Weights of a small transformer language model.
Size: width 64, MLP 256 tanh GELU, vocabulary 512, 0.857M parameters.
Training: a variant of SOAP for these matrices, 140M tokens, 4285 steps.
Each number is 128 + 24 x the weight over its row's rms, rounded and kept within 0 to 255. Layers, rows and columns count from 0. Numbers have three digits each. The size before them is the row's rms in percent of the matrix's.

# layer 11 MLP up, 256x64, rms 0.181, rows 151-255, columns 0-63
109:104131115115153122156121137106112135143138104149137096123124107099094128166130082084127140148092197106120152129138159163166115155106094123102142124095159125157110104104162129094092124140121131
092:134105108114129119184149101105087117127084157142159187088161117125123122137139119102101133115132155143092127135124106102120105158135131120068107069098138166112122141139125130116132139125140100
100:122093098113141138163105137120105146108106169097161086145116115083131146111110130088152120144120154148142163106104138103128118102147165207139129162135128129120143123117112164126169128120148150
107:115130140155097125103143127166137129108099167129158132114103070117119132171164114135143129164123105169142134123130108134105116172125152174105145148161149143124130139128138120139110113194181120
098:146147098087112104124173119132134135109140149121114095113097086181098096147115146139119136150141111134131156089114119146104116157145120152093130114077132094142127129134108183184155144118132136
099:157143115177166113145160140144100143096152094151133141129108122124114131137084119119132185122102129123117114144083117160143114130145132129102144132149116138168152140107111154093165194103130095
098:128128154130113174115078088148137115096156144136158152138088100136082145129147156127145150157121126126112129143187166159129094139102149155175159154099125130130136167124141118138148118113099116
096:095129154124103124034126129120160102169162117169113121133150106171119146141133132157177115146110137125113094134185132130136122119122100091135117118127119139132113112125138147140140126157160103
116:149152069131150118152118178165103118124158105115122124140131106162087135155102164108122158105117148114106125130128137124147100123140146134128176149112103137130200114148125166147141121090103140
102:148162072145139117187168133137150172160161152126150135106090114106125128149143137158128140117134106114125157109118118097160113115109122126137173166112116148135127124135152169113111137105076098
094:133128123087144115150070125135126118075117126087096131147125165104125134160139140168128099110179132103127109137090095168111160132124138095136147154126147102119153140148170114104103130152160115
094:103151174112113109145147126095141173108169122141071143139146180111124158136148182147146128094122109110140131118147120132121083096125139112137112128082152122103147128150118136125118097145138178
103:105146173081133118122109128142152149155107159136136141107097104144101130147109122145118169161110137118130129146126115096115148111141137109131121109111175157158132123147165049105121111092094092
107:160154111115150179133120069168119135100163118144108072127100126133112150170124157111140110136130185148179121138130120113114113105170113141123153158123120125129132151107156109160136135134105142
094:163124090143112163154118109146144142113135167117132158075137086155103135155099108110180143100134142091180119123178135131148118120136167150126119112122099124149150084110125155121114115116116142
103:157108111111102144083092125112097126115084126100144109130141120150119124118156133116113145125127152079139178152136088180115091095126113158131121095109126127145180126159182130112115124138117118
105:122180117158126143163122128101129136116111136105138091101120110115117109153117130124159148154138162137072142075162138171136168149139125144124115162111118115150123115113140145101133182102132074
097:111134126138138145145124106101108138126092138162097140125076121147112128148155135125111155145114166111075118145155113152103146121097120106097148092135125113132052143115139111146161145140182158
107:132113118114166155128128137111110154143169190092095134119111182162121110149107114135129147139155128099110144117085122142141086169118129180105110134155159110132149118155140150158118145127165120
110:093150105128165116124150106126092142134099178098125182146115134147143105126174168074127158103110131135125163148145117118144137107090137135131116123173099155160109130110126105128164128119160139
102:168194104120124101095135119138124115178191139118162133116104126096092120139170143138171143137117144143112140148110130131157129120122095116131121142101134119150133128154135150077136156084108138
094:116110133115084140111148134128127148076125128132090068112126137123119144108148144132124138140147150113124111128156133136135134154123123118151184204158089175114145144152162128095127159099138107
099:092124118141130095139089131157121114137152179143147159102111119135088143145112096158178164110137125130105131158116133145141136132077110136136119144142082149121136123202136123101099141129093138
106:131124157171132106114131030144118133114112149129151121132146132125159100131131127099126158148084123128137142157148126095111114188107144107116136132141136106160132095131139156121127124130157074
091:113089119125148146150108106146129137137128134140130168132130098123134133153132145108134122160178171125097134086056167113146113164172152119143134144097113147175127132114157172144123106145102126
102:087137157111113095099144190130115166099129128132089145107119126110129130155145107079138121120152155148165106108120147115120129155131097145116147142136116122184051114135114117119153117106131137
093:097075092186139161130154134128083143121129155121067134133162161138118130098118132151098114144098125165092121120135138148130093160139123133113118128097137139157101163136132120154093134130149101
100:117127131113159103103078094093108108194110139117114126104135109129097129137147150114131110137146139104126094144153136091123154122113150118116134123142108127122144125125141113172126168214127166
088:103120117131102149155101143132113149112136130120173197139166154134136107143115118091124112105126105163121145145133144132111128095160166113131140095130128142131140149130182112131128186153081087
093:107123116121131126126105135097150121151125107128115091168144109127162116126121141150124151104071172152135120096085135129146185123125100141109078147089175124150131157104144137107098121102164110
107:166115089131176181114122147147118134141116118126143106136141117126118158119130148087183127111130178144122138121164112149142096115095155138128096179096085122118171134144147110121161122139119103
095:139101154146127090151080110171117140118144147159199137130122102132118120143181147112145137147124159138107106070126134132172105082128126112115119109116150108138117101138100092112140140112132112
097:119135146074136143141069141119091126137159169152161116146094126117171153124156156108146126089102144125146159126128124155125082138123107141143147099138122131131172169133129123119187116114124108
099:144147157045125133099127119175122136138112128121169113160152133143122135160139112161123156159079143145094134106144112146142127121084158109119128109109122168128148120095147171108112128145125156
100:132084122129142140119089112158100128125103157132180079119099110159122121146160145158125167122136181119107137110145109081086129113140129137129169170101114150115132118141156117157117095141103143
093:120132089131162085094159143142144123171057146132137107093118110102105097126142114095142121136154099141133102146134137083092108172131122113122113114113143145159114145126146186147111137125121118
102:115116118161155101139121142120083136109093118143086119098148116110146131133175095150105142100133159158134139108140134128122148151161123153140132107094102123127159135140113126095144130225120145
107:112172096131118135126157115142138148114150133085135145136143170128137133180122120134126096120128165117134087116149127140149129117084149105162164163143114096150111132121125155195118176144151097
102:103107096149132124158138115134155135129100124095195111122114134121143132139099184113139115133077155176162112151075113126125074136102100131117122142144123151120127144139146135156122156100151153
102:108174132109104154145150072118160143093161126131120109146134127134109172181128176120128143170153108089159100105100138111096118142137151094132143130104118156101132138150137150150125139134108161
098:076155108114149121120083148133123119120145159132136128136109172165099174133137110111173165079135175131124093113140127137135130125143108141142161142162137091071135160155140122142140110124126112
094:088103152136145139125129096102138144091136126134147101096088115109127135101157138109160159110101117154116147156154126119131116106091160127078092197113138152125136113131133126108154184133102137
093:158111080157077133127107117121138141134099080122150127151129139158116138134149091162141124121112167112140136093086104093114179157163128111106158118166103133122138105142134164106106130139111159
103:068110122126107095108078124089179108115123154117162152133113146155115135156123124131154113145125093168134169110158142111078141134108117144114139163124135135139089114148159099115152114150154137
095:072077094084182114137118096090122129149122133156134163142149129117143125128129127095109150118123123098167150125149138107097172116146148091105121113122127152147115107103140088125166145146148147
094:144121069167089123129102131114097145086116081146148134136124145155127168126100111105124115114114170127152075122124136127088154122155157153122154120158163162110135144126144122160116132122166106
100:137113113088144158117109137116102126114111088112116110103107098126140164137100157122133169173136118115133112101123137129132127110076187086150115118130081085140135105145119107106131177149127096
109:148125114123146100136132078102153154140118129099098148138168157148106168107142134087129116160142101117123111116104095119135133119087092188079119128093112133133136130135169117118097152166123153
103:144130085141111149159134120130136128190162153124112151119119170155104089141138137151123147121145149116164149133123154119167103095135096133138091189137104092139137110124108185109140123117119145
101:134165137117124114109123131137112090138138160147143107103114159152116146133124115167179101144140163074127113118176116146090164131105138129146158149133117069149099155182121151125126103145127135
102:079189133146142155105074129148132092158157140099133132115116093127107107124142135156132144165129154102098107140152107146123152170157102122147153089127162110152124176101130141131130134146129138
087:147129120147100149187143128117137134157158130144132134145092095162117120117145140130115117145087163145127141119196128098110144130175144105150125074141127106164121124154169093117138136103130094
115:143184133122100141134119135120102150134116121108096129137132160128140130206103137131163097134144148125110106107143142145142144139130148113084150098114096097130124162060138134134113188128126131
098:101122117098110137146123095133157163112191145176125140135119095132160138120076123128105116150133150091169119134103132113103100138141103090148152151097124136175115132147161111146171128109110121
090:170162141148105129139110109154141139085112127096155124082077154111157105147144102104129164141096179141149124129104126105144154127091124139143125126144146130124086109114072139130154136110167115
102:102096121126168104133140134139074152113142149130145123126143173173139114126098120117154130160119105132117145103132081107130160105131153117114146095139146129149146119139175158080103125089078156
096:099141163097144088153120128100143144145092146140146106118153119154131107127136141130157151119140156137150131060133156122129133147147055119144108112121118139143076115130108141084135108133182133
087:083129132107129096143100122121106137115120146117147142131119147170132165125074144144131173155104144142110138106186122135169160098153168109122061124097116118103110134134135098129145153131118110
089:162114121139144120181181144134111157107148135092176092144122118074153129117129142135150137181120129076153175115130121109137125124125137108136136153152135112131120167099130128085131161102126133
099:178087107102145121127105112081088148122114203107100168115111152130154129128083136115140101126118160162129139134138129113144123157118191133130117151126106106155139140121130106113151101137138127
108:162141130137109157161100095149153133135158082186124136152127122140132143137152137129136147155119142138102139096151127110104111066112143076104119067144109112123108172152110146142144110131143134
099:110141120120096103142197099123120113124123107116139160076120135133101156151169179114098139105132164153143166103124101117081132144134136107114127104152109140140086143132094118124107107118149099
102:126125164082145122128120128123117105102151099149134114140107150105117158130140111080117111133170113099162123129133127102154125101117126114149085172128087117136156167138127182124125188156133087
100:148131117112086113117096104134151127078163107115163136109082146124087095119136118130155126178110159157113168158116125125121125154167137141148156124109148115135080133108192123115141131121119141
099:090169121096080169150114150145132137149116147147122117085135112100092123123153152159157083164146134162131135171136153140137096148134123109124098139132148128120120169119069142112129112147149153
105:093121106125122138129128071106116129111094137109160138192116105163095140152174136113105192132097143165163143127129139117139153140151130099131144144129082143147116131094126124133157132129115160
101:076091097160135130182150118114114145099150143115140125148139092134125122132135140121146161138108161162097116140108134108110114177175124111093114140134138147119169090103152146156109164117095108
107:103135128173121125093133118127108152102105103130080147136122138129130159119131111110140126160111102142145112123121141116158136146112129186156166139117166130134168128111124211083152145100157125
101:153118099135139111169142108135130142115110166087107167155121111159082154135112145101135125125114091133127149159128074157113135106112145132114103117153127158158163123135078108150175170113125129
122:114130128151113135132148114118160154074112154108126134136086116111132128133130111143143114130129150113139095073110105124135116134151162135142132127126191133152123143131108149135196076076171111
100:121167087108190119135114144110142099111160147153126126117169130126128141118085176117148132108090124182118126148133103108130078104126129139102112150097069142140125140118112099137131136105145115
102:141147135159169137135120167132080160173129134104144127120110180130117099118121183122150123124120077110109133149110150120099080173101145118124123126125126135145160144169156143127133146122082123
109:164115084186126150119106080092101108100154139139128107141127133168156128146148140147117105179080142142118123144113085131092117122138127136120154114119141159164120151152129162144110094103118128
102:104122133146174146107116123134140147116109134167148162125153141086160160143093146086109119145191152066143119090106103132104118139131133130095117121128118158144117127137107119102108177138158140
104:116142132113152117124100108130116156093123105110092134159185119159125130121140085126163113117099121122093089118162147168146125113118101110107147110080111068108126153149162156132113135149151151
113:139101096116091148102124122190101124087127126095088136111121111159134108158101134099151101126135136115092119118161128111097113174123153133082152125159130140140172123084123158115143094138124127
103:152105101130161116121140144141135115133127103117144130137091114148135118116171116133197166165105133145166108111131082081126145152125105171105147102127089179153140119138153126114129125110098153
114:088130109090060118127140142121105138134129131129102107127138144184100122144116131122174156158148121129107118099156118112145080143130146136121114092116137111144097076145113171110137097119113170
093:099161107093101107102145128161098102155160115159116134124128109120121090114081137113104178124117181109160115106127095119117148153101140166110124122133114138127156107132171130094152135125179127
098:160120134117131116115127118108127116129133157097169137151124171088114073138136140144132138132128137119124152080099137139098120137122131136130162131146152074155149124126140198090083130175093133
096:139153140106134172108140125084135170100104127123123111101121082124153122150162100104099165142097142141146139140133145136150098113184186126149112155139110124160120128162165150143131108103124158
095:142097121119174116140137159132110117153151150141102076118101186111136145132137147086134148112138104128100144080121137131110092143128182120139177136087087118162127147158109125146130144137136113
105:152145151126106158139102148161082124164153135128153119132123203121107173159144131175125147139130160106128129123135089129164089121119134098147104100121085134157099135099148141127142151136112124
101:107136116148116141093098101129095116136110135148094096104166167156102122128133141087122160156135104111122131149141164099061133117146118151118155111146121102147092123147107130115102091186121122
097:129128115108113122125138088143165129092138105102119141108149161159088132101098089130134109128146127112134117103163120198095141159100102117126154119106168115167138091109147139118104163139168120
098:150082105119144077070172099139117169132107134138116144148165119116142135180149157148151128117129121095128123087118130136092157102155145117132128160131089152145165099123141129135120141098147127
099:104113080149125152135141133172137141132171132157160156114106148148137153101145125141128143127072118129157147170116181096109136131118129153123127167080126152126140106164156096119116146141163100
101:141127126114149123090146135112124129098117129117101138084135158137118123135161161102114121154131164121110117156185162100087097091145131143106154107125148134161140123128180064166116142132141153
098:133110118114130150107154153155158107075157139122090126106128125174168061161127101162129153139102130140150137091138142134120136130139118131106140146142129135165138121112100136160197138105136106
101:112137125129087123160129156116169133113194143128122124155121110122123158154104139159151114163098153118127125163185125129167128120142092118071083134136144121121101134165142120137140149144138089
096:103116100132161128110106130143092140119155163129143081145164143116164160173159100123110113127114114139104105125150146125113125146150137130112200109099162125145165124136099113141117169166137098
096:140134106150103103152151131124133115084164143145141122120102107138091131144123128172138081142114138116152139087125164126165110160101152151118148136085159138158117098172142109122078148143151088
101:128103101074139108168154132142144145135149137098130166105169156133087107142134142098108118140088167168106073131119114113164153101134103163138133121159113139135152136162131130136142138111105164
094:112132091120125113140128144101099110078181142115083138133113135120104139116098124073189150082154121127146121109120110147147116129115130111154100119149144134091166118162127134162151149154159118
100:128112110117094098139165121140087131085115155124107076081154126130168152138130139110142142145097143104127150102126129161121130169129104092084160131092130132090142095132148178125129131121119154
109:144100137131124118112107143113126149154122106137158151099097177117119128154113172153136151112120144140092153128123101125087071141137107113192138151130156127149110135168154133115135079164096120
101:154086129166102136129160116125105148069084121071111100154161129109094127132166124122162109117110136119122102165125104141120088115132133121125117165165111147144159159132119141120128151143091151
098:128130138143091137112113129116102167138169110107114164175133129172084126125158112122186132080111153151147163120165138099114165108132147172134105100117156160131108106128113144134113155132124136
098:120164104137092130153098134135165151121118138118109108084143149104158119136140135104144131155113135087164131130120159134148121131128153135076146134122125041113129161077129144129149150102103103
099:141160131127145115119103127096096201141102129183138102141093153122110101145132112110109135147173077138164118128115123176114120111135109153120125120106150128160128157128132186150136125115125150
096:111111066120092118154148121105158139138134144160103119168116121115124121106108076122121131135102134152130105128144097143091148132153144174144141154105135145139128180073140089161154127147153133
106:148143125130108130132096119125108157153105123149167097119099107089151104178189108111119140078104172120126145162094135122161128108134146144117098138140164117145097144127132146162138153159152106
106:102142106116116142110109124113117199127134115144125104110129134143130133171117142062112136126151129096121114135099118155136126114194103098110165133174122134083142105119134153124184120125122123
107:096130159127153167120109178150132098143162098149133165132135162168137156135152133157119138115099121104106107095134139144113116083154144127071077111139139157114151138101157133120115165128133110
106:151117122145084130148115088137109175139120152145102155118115169117132157212130106147144116135169133131123152135100107171107123154163144078115140120139090123136107124125113103142132136097146126